Weights of a small GPT-style language model, trained from scratch on English Wikipedia.
Size: 13 layers, width 320, 4 heads of 64, MLP 1280 squared ReLU, vocabulary 4096, 25.1M parameters.
Each number is 500 + 50 x the weight over its row's rms, rounded and kept within 0 to 999. Layers, rows and columns count from 0. Numbers have three digits each. The size before them is the row's rms in percent of the matrix's.

# down: layer 4 MLP down (transposed), 1280x320, rms 0.0537, rows 50-149, columns 128-191
# up: layer 4 MLP up, 1280x320, rms 0.0537, rows 51-150, columns 128-191
down50 098:444531536439543444433512542461600558427450540591431505534450455427494525476494540416487514484529480444450440522522501501505503532498515445457510446485391576489502501437484572508486480395521557
up51 094:518499426450519517488432478483529545537483543481543519544543483430538521489479426500472524495546507501428462440542473494453520506540539590562544446540544483581444530483519457599446483594485434
down51 097:515334474576474481366429543553553592498456533443517510461502530439517549481487508552395470563515443459412578524576405475478478516518497516581568497485486478598479533537561491540482485602520453
up52 095:545478534491506567509471473487531498510433425530525467485560539528469483550426472500441528491483568457552516479544545478529543386537580532506458517464545425519429575428575408464482531486407516
down52 098:573406500487518547401460544521514542508555413538508592465517409465526487502417466562437563509530455458532408473514511453537525522535544517487453514431538466548522538474511462455513495515612509
up53 100:507490541501555583564545548499525553542493510482522569553413486444533567392526409510420384477508512548500513492533501486533520404511566485548520469518604518432466504472506497491551456451491462
down53 103:487439501558544483548463430488480485507488468562527525413531563528505508438490452491565468507548501398487557448577514482393467523524465534502565533442483491478502466605465564520467460473472517
up54 104:502524539460492463415427671525479576494545467460557500604430476493445424546516567510493509537496493479572549516488509513423377501551493562563511476408575414547578525565525463550437558449473432
down54 104:548513524414461545540516531415564459532492515434514440481496517486426490474445556440453575454460477456502498520555488412457506577558422450549421445468523456488499453550469571514434481542473483
up55 093:500564426520584507513459440521472527486521583492480469547557437397394396533457489487466435533506593546542552477543533474543510577408477546512555420437479535551545564451455537487491546560530408
down55 101:404516540540413499487443474498465432485559547509432450523552503472589516559547530479572529487472505506384430489543394530553468425498500564432546504476520553599472576511430465458525506467525435
up56 101:399543471448578489530484457576536490530450523514515551497463568496497515404528545447566496525527559497540493465569485543571490460510543543561451484588504503469494569513533464517529457544558404
down56 101:394480453437481541501562537477484552555459513564550533477470460505572529416447574462536461446487452514538454473526500563513545489420479457589557412509428487528461495541492515514434515532438559
up57 096:486531430405487529464504490545562466431538432507586505549506472431476519595584546477559598459560559498425477576442553496475497427425519511505474440595505498544519473529504394479543468498508494
down57 099:501354442462491504481573475439449488438565489463527499503494535447426499559507425458445499436522434532438428441466516494435551465493538505573512436492506403445461472502467384582504446493562549
up58 103:483487506506416468465494454577423536558577456523501438498469482399573458531503523571496493500493564575467547513422437529474457447485485525493504479475451463538517424553494496513478537458509533
down58 102:479424535452441448505373509536487505561559494557520366553579440457452514547429568520467485497508575423536519403470431494502488571540519575528512562602509467530550489481401493515484498487483501
up59 104:529523546460518507641568646529465533459560460542475572504542445466607522377496580461422458418514539602461471485469473544517423462452468495519502483486561455436606438528427548520448478520480496
down59 103:529507460462482578525415538485477487536521433522531467504478543524624566596420498443449445461484516491623572478522490596424473447408459549445604457486414492549528465539502530440500544419557602
up60 108:521533420476468493546491480515524421541463552410550542518477462508505480580571522464514525558586532473466490548403535446385463533512512515576582410542541512459524486494539442506576468596581474
down60 104:478356502514545557552557440487527380499468485480579498515499591453432531542506592438535594498555441408498457521395506392443501523494455392608481478535516575477487505506419487445505478490579504
up61 103:486500547495537483490425498551461482446525465507501450484467490408528528408438503591523491517546579500576496486395561481475563465442638523492510521491517457449481567554500506549437519552552546
down61 103:519327482513543501484538495494446413474447525525516559472552554543406572426534546456447542540519431463454475520494436530399498514441534473454497481464442488497536497501470559441471482542464501
up62 094:464506541474566504462457505534504559487532432404471463420503452539515536556584502519414473476496610485551477630556497523614569452412554558489495478491512464413523535486433530486430426487582500
down62 098:477477463552512522457541462582517500549500504515444505449448489569420474475471551533517551533462526448613528530481533558435521421531516514473569457442454494426440438383440551465484515469556457
up63 091:457463486446465668542512519501446513448434501482467448525492391495477493352434467564522460444509522542580433577484463462538478556460546446471559430566444565460519489431492466567521470577520385
down63 092:476424515540576464570515558505468567495425479467505461531581420507476411466503524416513431492450448624519494586527573516520399506551506562495421487473473561560470495587602538475542487484435521
up64 102:521511462544501452565506635560506526530510569562427466479437518435527501541444514506538579589505548481495525533459478473428459496340515453533468498549581510480497573426498576449514460585438547
down64 101:534396459501493537435491462561498466521552482474435461521475559545519565517516543414569543568518529583463491603501509521425530472436537538523537604510462510564551562543472451506425563624492495
up65 089:498533471469457474496504494479532415451532557537499514480462580484499509451572560534523443480523555487493460511490555500527429549500438562394512477462562468439378537469476569464516494547450533
down65 089:511232480506612501488512445526496476585521436468462468519482474480485524451618510436453550492529482523537538538477472500504495412457550508534481491522365544516506510469504417475548450370523482
up66 099:500487558453597471504450554461475477474458470563472491538556503418461483488535506503593468493525511419480482387409459542475453499517555445526510421486447472479519564511492488514560474500546453
down66 098:465494426543499487490513388451551526399444472487521436536560528446516467435558501523512369487541505515507484438467511513468548613552459528541485414468471630452489500508567570578509503564547440
up67 095:451514530387507561480518491520574537581487505447501509557583496556449482475462535471468492489570494527494443536424548488415489489517473491489575502528502493479523501561530519492470541445387464
down67 095:483399462443491446479514467460538540441478512441491516499501459470440488485525510445500378557452484551519442489563555463432473544551581462561468518520508492421442497595453500393544476581466564
up68 107:436527524509457455591433481519478500569598505433459489470409494488406425552477487565525368468508612445529498457468567398444485507495519458524563478430615540508530523480456504458538541523461546
down68 104:383444566634511499522531521563501459453556452497521467489487459466512470500532496582477460465424506576421605458430578503498448540580580540501564560506493514556459443464511577433508535502547530
up69 094:492518461499560413604576571522479469470492507416499447552510487519503498500570513541499429535553545518516449508452531523464451504356412519451545540452490494529536537474532559479440555526496516
down69 098:468394507541558572483527533500545581503487447488486557489521547437545577506558542422505472456476532339521509468444514478375542435445547398398473470503513499555519534399474554483492510376452509
up70 099:463523516419521507483488517536559471539574515515478469477478532491513497532541510550525447538564499518501500564486641515416398467409468560442479519429479535579467468505553564461565599410547487
down70 100:462364565528552383407462472462433501506455541453514440602479424491549428544531542422539473522538498559435501432452520501484497464489539519462515536492437531470451566584528573484549511416508551
up71 099:575515496446494492559473440435468521576477446495478584453463509542528467584579575492408560509543502548463464454483523571423526439509470504550503433481442494548538522382567409486560490494581426
down71 099:590507443526551564539523430509538577608480473512511471461491525549485440510482563469561471498519387523507496474458526514534574547556539466485537518515471506605512608489422483520475438509389413
up72 104:511535513431474506544462486466521481538559458486565559578482471565443553444511583510504542473499515515515469463491477577538439517499597620562581513482532481437554487456514409561555568515451346
down72 103:417409450589557520559504537465534540472548496563486549574477486554467552535477562419593442491385445486486510482467480484567486506508558531506583552554505498456494505447495389543598487480438497
up73 099:520512553457423473480472527633452466477485501483459561431442557511536599594390450576503530439586441470613572472504566488524555512428543490569472531476472517429523551579569516469485472477510567
down73 099:544377586480476471494540525499357606534533487508494513403523473587539465510443534589429424494361498539445470473479505428463548556513554489482448407455486514492518438519454454491539439501598574
up74 093:420475476427533619506437599460474562447474583521485566561510490496499542465490426496470513432586484488461491624542466438480562516541575485500469462517504542504570517424488407575464508549580489
down74 095:473426485552541526547441560526474491528535462466399530489466473496509474534479430540542546488504445573443461525462525543501476491606502518459520534557480425448514529593447502434541481473565513
up75 107:500501542516572494492490485572459571571605480515466489499479441460392443340544459441495509552516505552554515502425511544525541466486558525479543512485439554536541531520490500513492465493543513
down75 105:468474493515491506534456496532465465542523493550555440521550423481496504493413496488466618379366535592547505516482375489592444463366552517454561506508496478565502407517465522443506416498454523
up76 106:514507503462560548546531479512521438497467441493497486573437527523463554494461459513371425537521503504552456497481489577519468442514472415558507479412497489517385528452631558539487461434515577
down76 106:460432553396468521463486458517596524516510539478386481424465497559563511601538532582470511542553567462517486363448496445481527525437437514563513486557595561500484519484510503471548419449535529
up77 104:475555550489502439566520496439526484584537484554492546496555469394496524506523507486497496495547464475594571490539479521537559507461521508465488467525463535493466486450492442587521520458573397
down77 103:386387572496519406464471614471483529584530434495566535522609539491477487545490526415442499525470517439511525446547514444468498439503428467526610472548453450514583426468476533507461457482487470
up78 091:547505636551603547492409559472538460607564486532535461480389505390447554541582486422496562506512538497470479467494530501464477411451536431531534497489504442467583418471602413465506597603477428
down78 092:520485464561440502518483505615573498574537491530440551374546522518583508475576511547450435447465487535525456493509586560561530678495506552576425459418548553517526468535470509516467407514581464
up79 108:541516548466496462551489522565523563456484405462416577555465453455545477512494499542555480557557514485507543424423457531506511560489481504480560410498622572516493489432590418530518471554475467
down79 106:471446574587468495487498515461500496451417526569477508489515568605467536632563487572473533466451477540475527455451486455482483540485432463531519506479514537554540525468534450451521486538459585
up80 097:436496444451501446490551490453460435525599462565528470452501506463511459534530661453511518425560457572537480498455498529528527529427588508569507496512506544534484495464446402419474544512539427
down80 100:448533471481506528458513517456526474486553507501461432537487487471507565533531461531415520507552433485511469458498517429504437436447497486484510556508515479531450540452417372458560532561417426
up81 087:501474431522572523500466471496523442432497529377495512500452480504540490454424469488445430525553585575450497506429475543492548584479546525534524528438493543645524498448587514508476475528606423
down81 091:478213446570536521459426394508464556539462515462442563591443465549468515563464569485473481474567496514376456490524438532504632485555541385462473474550466460522537499567488449420559503458506472
up82 102:499476415461459540479577431425452585499563437515469444501465499525491557454405565550456497586442507496484471464445534517506523556541603515619566453447576514565491521454511525494543552510571352
down82 102:523472535474542549493511572370427538480509577499523412477519469510496585598477571569524565465495478561466524432385496487506577523460529536568499503571506494534480577515494506427524433431574486
up83 111:456538532499505570471532407419474476448485527401590500401536508471500578485507552496463435437500475550486484413474559534569497549526500595521550417521493505501586506493468427451434525468503455
down83 109:445433516568550402427508478418512379474586475470567409489582489475422603477502500522449554513404517565388448432471480420574466478549460526487497526475494418368586471586427465438481524481481517
up84 099:501518460469478562522487434463559477544507517540555580405542463501481554394483562467408447501542528495575544499415518584605542523349521510567496433501559525442491505462568478614448476477469480
down84 101:517532571599523592511501413453567454457518499460513450440542419431504541450459580381432436592527537491483429487451494476603469458486453541540445499436486570459423492489531545530531427443466539
up85 101:540475511493478504571480476441518513402498463521502567521472468521541510497531503448536481560508534645525487415569474546523482465501533524488494525503513408515570437370549533541514446491533432
down85 103:486492503497544474530506485529580548488440540532540552538487480468527558505544484458519553503466505417492508439486474531491568497447549441509503515552486454478570454482492488502448534475559403
up86 108:469472591488493521575531458488460584548550506367505466494484496509404370498534548525536561511527550436541603486380616558422458463421466499524481423576471453434543526429517500409526508599466517
down86 106:459366513533588527442467534452560446576572582487540464470488478517454512497497561581533515508451523499472534427485463439444537497483534523470474406579496469472514575534460481378523499432500504
up87 113:526541619428450541488394476510509469526474530495494571442484494479436529539585514529532507524569549455484609423560578547456389508528442563592467493524469500501451539435595577390521563431511419
down87 110:480488521515492548439464527431519428505600517494495441499500479532464500558506492495527492482520464527453522526485496458438441445457456548564578506446415467480425463547536496467525488428490417
up88 107:456522616416478528493447466511496580514483508488469576494436510517529605544490514456439376627457591442537501451558484459540521458436548560550502468507580493457536549528462466515480543504536500
down88 107:363516558517594503434545508496472547560534393385540499511531549477575521505544482457521579481522558523529428422479411487473571466474405471515528568537547546512512554428509491450433528549484447
up89 099:575508489472502515461519471482465506525598586441451492507541562471515466533536464470540611503533557532441561513494462488506454503378496467533487500416520483443498549468469495529476509490490515
down89 100:554414509506492538468476478507521501467557518546524451527476547499525483512524504447488617559491581577499526566501469490480416541415505539512503482527578507527473508530425520434536473544406530
up90 104:405510508529529442526487523523416362465552470533461541472485573508528466505441533549415497442592479503602471481472562478494509437476523505486453399509483494453517509455517454411535511560485447
down90 101:500372490563558503471500532547399419489435417525475502402559578515589457550497419532516534501458426555552567482466526536436477468448441486422514552493469435590549536414491430562503490556520497
up91 099:502531546512469528477504534488450486401575569568516475478583546549534466544408496556509483553509564546534427522437496522552575522480488447525517520504584453531565452493539483478534527623567534
down91 098:499402450606460358421565484446466491429546626533560553523583538613455520536529483516439446488464488430550456467453438490458475558511466483481445484481467452495637573525440465504439542637363509
up92 096:425532559468584458577467561403425505534584529472448467432547479366408549475499518507434514510465503412593474510435564563485500364473485507506532385468490498560526561480488474512513534494471516
down92 100:514494575458422496535493553393487471470429535532570477435475458388534445458458474530458446536436570508441457496521509491503416417542485470546495447452542597566489500462447445528505428403443527
up93 104:421491493475509453511499521491485608468567497427573590460465458459507605544489489449532512528569463553542502434443493578515512531536499511588498490470497461542541481555536510518598481490557490
down93 100:475426489470512561573438483509483564463504575603481491520552459502561403569358476594554550470491497535498473474478397419438385412502484448519448546505487460517518470543444547520459457450530500
up94 105:413527477481581449543514505490518495499495523507595440476516391484556510547520521521432430477658525471451513522476528502459381441433543429558463547632460453512429497518463426567521559472494473
down94 104:590499509458484503475485538505566527499523496438488479524545490535549504492502472533465505574525470469455527455476486443588464506549449442541547454548467584448488474419401543601506583478554493
up95 103:493510476484473531527420514518516467508571526512519437539560488480432479508483568646475597518475560621590436529468492456419468507452485558503511407547567566527525455490563542562512480609481528
down95 103:447350512521446481521522503506529488551483529549481427401526542498482511535479513506496496511507533576552547534540495396506495569448353500565472497404537536472508477461519542450463419467534479
up96 100:472517509485491528590522572502511536490514423501528570517463552490492455474489453549474448431453458596647513530465436475528363497437485519505582444505444534497510435528549473397566492428428418
down96 101:518381591504548496599461434510415487427458512491470497560572459493475453558451514530579550528457506532424554416445486469445537376482549527468506549576374563504464489579495504459520475488500502
up97 113:453510479447454621511474540476576464535582506512509558456528470518500495480479516536426479444555458587462551541551545478478488456499448475520483502500497449524564519399594462470460479491415436
down97 109:499473472492486555442467587518449588474549485452486501530425476498364495473530513409395487490474434459435565586541407487510574558529481441417444484451491539556559447454572449492559494477416459
up98 104:496490467463546448544425484563499519468562529589408614501544488470524409454467541515521584534506471497522536570435432535449481562460522508472468487512444524532487594461490534429437489420434462
down98 103:471453441510452468454475521454486457512426489541513500476454553494470566486541576565439489541528467471525530538511571523436597418505501558424549547427465490495563541523421530488460534557524510
up99 098:439494418492441533490434493492484454504533529551464528523502476419433469467482458617533465495455531493618495521517431506495417540397516499457559436553547428541568594444529574565457520575579476
down99 099:475359443489503579524476454503445458546447508497579422471633444374468519526500443448641456532491518470506531586463499581461448532545444545463479555616584465589503536361551460585544569438460561
up100 106:431553433439499531539502495588608476447581487407592504473509431471550476493504417452532468478457439480634445532512489452435447462461568519499454365485459483540467580424544470596456494432469458
down100 107:446523526470494523402448446445551512390525539474553516536506548514456465465531546515467577530603514538446475472529473435471527455547582480479499500493500471608442509594532488511476438469503413
up101 105:651485465506465523539487423458541434559531534458590572449543520514554444527458513535475524553602507527427460465475531469477590495552478470462553473485518549494478518390470525535512491465483554
down101 103:518496492456625608567390506499492503464542554551482476446570507450506573467480607518523566438493506497421545554423482528416534497574414400504465514550458556634485589473427480548460382478471509
up102 095:461511417420499508518595453579479439526607555379488408479522389447453472530471511541550501496582534497522625510494508578540422438545556455572479448522541495486449494461481493486435512508494530
down102 097:404435458474524510394530478554524588557499541514540445518459455585554485551408540570495516440478544540481522562494533483637543554510518466519487432595533524491445481426408488496457534425474528
up103 100:528514533555523584493457513559538476448491578458520556522395477469425459476560552438488482540503464577580568429564531425532489555472574526535500482519536518484474553527555483568488601494516451
down103 098:555478513522502466483512445543533517499482488555557533556470531484689602498571416520451537404558495495531449415521452513452494500512466519538518458455514574504531486479570504584489404562440542
up104 094:439515551525417575488487505557528399513545561511554456472459524618505546431512440465548484472461439541572477584468479528489559539424548471561466570443500568437580468561542477431496493630592544
down104 094:491253477534455539477433559509405459538494533573452597497551495550534486533481523511604470477447505590484498418470491496503596479480420526435524486546436542547496555529544500442499538633528549
up105 095:369519502539506467453412508529506524533546505412471539518514395473412495478531560579471486590588533556558596480442442498516424483435499520558559519439536411425499538505476582430475554529531504
down105 091:430515454516429542470464476514431505480499458476600560569413503498458534474454519482411510532498504518495401503632521492540537526495535523537566478493455495446544511453538537491578537495506538
up106 090:456491490357517452503482532538605481560544446552443486437502449482466475457403564462472526485514492423604537559497616585528533453516536463505439504392448453514465485486471462522494583475481591
down106 090:428258495522445570494517443547461529559523473424523500500574574467554499539475536427427570532481479507553481497399394432545609546502450510404515521495486526477540487492460451521454435553475386
up107 103:440520579487574493517565477479526596570452496581452487393548502520461494493435466563404487569475504405535566493506489517472565409488523514554449478513503531460435560560431451530534561489411550
down107 101:558329483517526524419549398508564580542505428577524515461541532522500537498455522590452528626510482396552551455539463526544584528468495514534470475566473491561586446449477410476511544465445561
up108 098:443455455489489527514463531461487540477525572450554463483456514450510497536498536487540505505505554507513503544477526468357477445504514577529503445586543505554542566484532429508490603570491450
down108 100:508417550541470481411393517534547525573475530530548565528464540527494508496567527562549528474437593516513618479481512481429410492491544466546506485567428465583508501516385565483412496524466458
up109 098:449547533441531465511524531574567546536503559508590503477554502493512479494472551515505479526511467535519453483531478541513419430590485465609524427525520441520481474470545481568566532542559531
down109 099:490477515438492523465370452457504539465565535541483482477361562493490477528449517459437422527457373580431531484574566489550492436583518519487532526461536438525503559533553558471392504511529468
up110 096:501519502367554539532523562509469488398463478479494451483549556499479487457487451590476446511578498466444437556560598637542488579501616525468462514454559462464478499438456467432589463525564452
down110 098:437382535449573544549447488555578430442470474494452476519488502476515506433495500573509438522482356477523466595574490592532496467419566622525449475548474477531537465547460554465498490534497417
up111 090:470530502504435441472529519556523500505510548513614499446519465520488592483523524484542435444558471492524493583510499524481461539459491535635485563528486428414447556511516668484434499467436471
down111 090:497398536478358574496458586483566489519417485586488445450485505500505502562476420529448442651555502529464461537505522507459537527465553509546506542457515381470523491483590551503487505488531514
up112 094:540504548551506510616571420458509497453548455412487460513546506512481575517509485422535395492488509529483469460512483508499506558549520451475516410529519518489467529550488641552555484524477499
down112 089:430259481518545443371444556521447527446442548507570504477557529438471530480415490483504534575545538466461570571517479539485446519505483405520501521545530482458509541551536425482544478526555423
up113 098:465511505498591475481450428503484469548463550402514457529402580499465440506499498491480519468516487501524453576468613489529467498489480565445620403491548457441469493503455445503474579542471537
down113 096:545391580482586531538540437409442436456522509405509371525481508574496458495510449499439479501476535531507529611514482489520453530524470444440482526491547541472418458470484503517509554470542464
up114 114:513463513472396552559559505441476496455517556421581524561450550491415495535417503530434464495498555437561512482511510550544406509464500505444468520485567470540410516477477577504505486548450505
down114 113:463447520483543435517530494457592540438422501402551430500459483433447551496401504462488425440414454412469522433532525477530458475421455412517445457524541404536508579556559534486518500580480394
up115 094:446518546424396481466504536494475529526481541449478576498545428472511405594401546592560473485543522480484433480440652473498567432513494584564460523601509505438407642461569477492569553510516448
down115 094:404222496499521553494575516529531492451403544422529456445491524569554577480505491383539459514554508564463564477433566480474475480516532460450536625492482492438515444543507608465464459500552493
up116 102:505488469493550472369489432456570549483526522600427523497443456453506575505509487454431446523500506494530519452512523506555525492425450449566556473539508423572540511480485411597525504463509582
down116 102:440393491438390425551419585449541542506499512534546500457465472443485518595484546558550474485466401509437520514605490553530498543528412396575431400524545476534689584500548511492506446419454488
up117 090:489536497561565613450424528453447462509513450473491492492577465469447634441433461477437452529511507480537440445531544574436467595499470468441525535415465503409486523508510549543481460537445432
down117 095:526421467563524507517493396472481612496432418516496506474508502522553531505386548560484448586577523533465516475484464555486488470504442531479543506426555411420591475514481514569506462465549502
up118 099:396501590470542396488535540528440515560498486482469488503491534493406478460593469485465572386493462416582537558472522526518530454470432561492514535482501512439429452524551588450457502465534516
down118 097:481521593512372508507555447473378472495527454472507493562457472491404443501485466494454528553480479459490439549550567547585364554540466474435549478493516498488607454436520543484547597436569514
up119 109:478494512504562545472467567580432408480482622464556544539432494467456529477558556568517414472464508542488516588424511551425490464507493549623523506546502482440501572498462538572570577609531490
down119 100:441492505437502547450491495506513526592396559475462498514488497548594563499530580462445431438458450460507451459448600452476530530507533523589593559440552501482501513532433474666474422477476543
up120 100:462537519523555477475469435543540433488456530562410551532492550415482486492434539606409611580515570442507552422474467518472525538413599557520388469517571436458526559496477564495524575563508491
down120 097:529401445565509472462424395471529419491440471446514436501558431538466404496414445535536457487458502474425438420471453498579517470441536450509562562511518520548499468411536508500471539488439412
up121 095:473534482531520589572461468533461531401525519521443529477484527464473433521478558448484525481479446577515524518410568461505470512489505506488485556417499420519599527469508407476462600442415544
down121 099:549335485429481575412595510375420531531474471551520511515468514415476582463438483510488503462555480557505625506430473538485532443598464484511430523469399508515470455472467386538464566548487494
up122 100:470503440490483490478401462476513499542500599491604534509433487466434461455415553535475552440393538483432508504560457493483467447514462473449552406590559504484548622462402399489500505433495540
down122 101:460327492451436419480495549460541504511467507567467427548413475475473422468479568506559475449449536498473481532524577453476512420443554417501462492518492515480517494453447509457546474604581576
up123 099:476522502471522535507517554540542536442499428542530476496493519426493442357452515450404471515564592482523490443503439479547506484572508480533595410513407473515535464425540473474481477480559531
down123 102:570542569541509551499491619542517514460490417482616517403492509480571460452569523484471505484434454495499528487470517405481565553436482443473534468525433523446503461463474540522513488469515489
up124 095:531525601500446656529464497466487552520506543497493459531507447553537553533532524455550537467549513516413552565469520519416560562432489511443520514500374446507565532513526554433456520501479471
down124 098:500445433505539580533457488487563500515533580538516431447532563511541531516490500592405516481505483443475514507504479543487538465496486495474522570494568477433534509598415524540436523470514429
up125 097:525513521552593509612515527489492553500633547523542494474490457488478490478526538484519414460439518584501533560522467508421510432517496501469448470573463516564489468510506457521545496433557454
down125 100:470331456601556473450499556487565602446439574479519493604430449456508470458506495512502500571477556512461414489524506484485492480456472513429497535448478567516539581513536493550492458585488522
up126 101:494569455526488451500443500461424544544495538457458646659477406461468441591437536582533473540529462482462478428582479476570460574435434500486462505614466529437456483439437604447571462426533503
down126 100:457434467534522410508410471449455522509481456496451421479559524494516471578514471494512399488352478522505501435490485454577482459546577464501478464546489580541457420409475466482493458463594454
up127 100:495561570470545575505457470505545472542449429539574503556463437481502478532446463509539553507505498577472583512532461508480466590445525574488489387455452515475529502429526451514534555483522355
down127 098:455428567486470420561476473446536426403468431483453453606540423538507412435487518586539488560432562534512587487482543533490425486501617508506445589464492568447487577475525534562504550473455603
up128 097:491522467498464486533459513625435543517464499425413539521562476457491520571421495501566530493542535445502408386459513495487525564501510602488456473516433435563506508446582456552420416536463435
down128 099:593452503567446493501525530427506574548545529550468555544455521502550546468529452448497561524511550431421540502501487434489458397552542524482572475537530490469463578530532485614470538585545474
up129 106:450510489494506466564534567506415477406571553446506624527543442490496542487552471472549497425532485486530513461406466540441452506512499411663455484507494507504518576499497646518568507553531589
down129 103:506457500504502499500575420460531544449483492425546572532448625516468526482504535420507489536544451450500475426536508548451499453550454464504569540548469511503513475497436575532473516508449553
up130 085:475502464366533527464526579524512438521457522592512585554556507496450471462584446570489432506504467568584458509450610544534553565505475562484511534558522466435523540410551457431465518521507582
down130 090:423349523458566471476483473516426471478476450405521498489541499518567497488493533460510557494469500475580518561440478540574537569542463479500491545541487451492536465416570493521496525534366517
up131 094:520513455512583452473492493516528438551487489514548473461492405506546543530497439667475447513560575582568515543518560445556506485542543483446548511423513504546426517442615500459397549500460495
down131 094:448304486515548537502548484531475509557443507494575427467442501441462481575456444444522606515475525546456598438474480539587474574470505496406450527561511521511464469412487569445465526436492517
up132 093:469512466477426513537520520521554574460493452503461513401433475527497497524447493493395447583530538529455492537545402524565585546519498492460465511449496326533529503420481508438435442444520564
down132 094:491397590466514451427476446426584493529559546531468501487432467497480532501491506539459491451510462456493532552523485549463467537563514420519535510530554524509452479485396521500481512444502446
up133 109:459549616465485495467513570501468475539521519506471523561514490423420452443438515539494454458505563517494539401470520523537475464536471475579468468444456434510503549504462445503531493485422501
down133 109:468424529537508553491550464508520533618490487502484510475439550499489556496504521505472443491526540486562573528398535492530544535516542506563536519485571546510490457453438402445540486528542579
up134 105:491508474497464480644538549590523520495552463467449576491498579427497562548509568485510516499525616499531470552553493524394480485379537417464516517528539506448545579514460413494523490524585451
down134 104:504504491518481525520560539567511460484517525491512514559558599489530552448564457396558462496445505508427375509532505548445466534431477437530493485494563546497528514491448462517479439487540489
up135 100:476520448490484472467599494466511473585544434564395503449548461450474558594458531604474497476530609583497501432483435518510573494523512516541515462560506566418555488488507434476461503547543471
down135 100:495362529530417482470542525460530540488463524485550590476490531540532441522486554463508526509529424438455523486594503544458526492551594512560430443467454519478558572518455484470423526563426413
up136 114:576542485509462596572514485520471438497533450510439454543508419509441435601548498542522552541501457560492362466413558517495487533554489584510528464429567565391419473520548491445581502505477482
down136 110:521610472516455526503588505498594443516505556475387492507526528546409488575449519504423617534533509490495525408554476451358370527508541495547501503398550533460509413538442532485502468474459477
up137 094:482539508466495541495491507486469470482425610430477476517522443513446470520528509577502480486545471498529449471530519512473463497449495527560547436608524477462544549499705585461495514520537509
down137 096:517347454429509483462530544466425483508459588519451510375540461550542495564500457556530504524427401551371493479501519492450463488518483450548469478576524499583487528514510467420492410493500471
up138 096:497509488499481582499486600571496482518540481505562495497409410425578380463417485463431545442571457427472373507488608475506488438451501476508485416509467490530493491490469470484509542545507400
down138 094:556337425420502465433478517527420454482523470338555543609524483494405470509474489424386579491456471529473542480457585389481479414471509496449512451493475495480438460471467473508512512551510463
up139 098:485501544458455445509404602592465525442452613470536627540461507515547489454472614557547511511527569430527480482503425510519427461442424453552511502472580404503526518522498530503393538482522449
down139 098:475324445555505535535450521464589490531497496481416457501455484450484499471536445388530453461594519487458483505479473563545613504618577517510506546470388434422567461549536537567498465527489463
up140 101:525513553422607520530558515486456520485515585533411473475413504467443498534539502530484520529503480477595494558518520503620447542532493600513487465455478473518569479514470522503522513600589506
down140 102:498335541440552533501539562626509455490531594510500413544475500473427518501439558485514476572529312432460472494549405531559430560464550515525476475471485445529562487457498483445467422543567476
up141 099:456548540435481512544484440556433507493566584438457539494592470504537486531461482437455535480479618520482422490522589553557483477426453521527427530480540469452498498528474451492555432629433466
down141 101:535408564451476494445531558431488540589499593514546520560486499498474410459553486518480516487498423488543510531540434513613515516549404501446458512439387519539514529519498568519467610486511476
up142 104:492523474531481532529495545565439478517468491506391582542455454528514500519488556544522566512642487486461542499494573534520437490427481492604487506544420526529554475460571467559555495507491549
down142 102:502381480526459490518540551528397418537429527430552588442514544551501440516438581473480442499568538522487580433516497520571451456464460538492468589443487558554510446496462521595469516395485512
up143 095:522492478428544559485543493596380498517558484549576523505578532409462493538427523495440532423536477497434567571407493517380489534541468489491500508509463556493568466383505464498505558446420492
down143 099:433350533421512554445517549508502523544536534438539444489540497425506541478532438399376508420435418416518510531453494459469500495534495521491503501493491510497508432425469507511524473449488582
up144 100:437485507484545412526551406556520513522496596556494483459478571554467465469464453499489439523557570542502431520487399462465475496484429548440584460455579495461476499500523462598484548451492506
down144 099:602484517509574482471550493580464541492419538525498526504491546575528514447554509507470568487502431576535558497555510421530538554538547596444519480510486513511558451517442495375519566469519489
up145 109:584523523445577480546561553512462502464470491534504527538453463431547507518475488553500490447541492443530514395488543495488541582389472463434551471562394472505487531480518481386554568456463459
down145 107:540478456531614505507462558443584569463432478464524485580475483468538532581626407572457478539439565452510446518477498448504573478489469477519544582453509524425468560448573509459462486603554527
up146 105:548519529445508442574453507462504503475516475516533585454542506440470473550476552508457478524485707558461492564506531534500577545490531542497542513356506463530459582452500512510534488544469427
down146 105:551457524446599502547488543549583526380467486500493445470493537450519510422467536460532526488460507480456456532535493468532544418453495473448514537561536524483466443450559546529558541490627431
up147 103:431512427523510431565528409526517456550508532493479639426485541451491509471523465533511469528500578447508583422477522515469438418441439492510540539561513566573415565533500461521479652531486422
down147 104:505553430463570526432513567574530530415542490507510467494507415520499535459603597584484518463563553452609515569525485545453516517541606513438470485504551512500503512437445445599535409505520473
up148 110:392494512529465428547568608538470464566575533420586465538461514593418439503395540526513474496547512515497508511393536534435504455509498513450498466529460505380613539493524555462603532600499481
down148 105:497421514604512465507502483494534434504507430467475437502497548540469591499473533537659448486467532462464539505529538508429512546534505479545449488524521662479452480497437592510468513523483510
up149 094:461538566452473583496407539553504494546531565553384522502516508453476543503517519592455541527495435490604588517532519570652555471541468539528499499571537502473544481431555541441397521429510512
down149 099:548376595521471466378576528474485566488489502538526621404615519518594612539543467548513538498480488524515525431541467505543552663561472494461509495537475461464537511436462503543416499470474490
up150 110:548497561521537535561440595451543432449513424424502495541433567493436560505511510510486526512488479602460476448455417478462395475539571567517522420441546525431549449477586387492534521480572455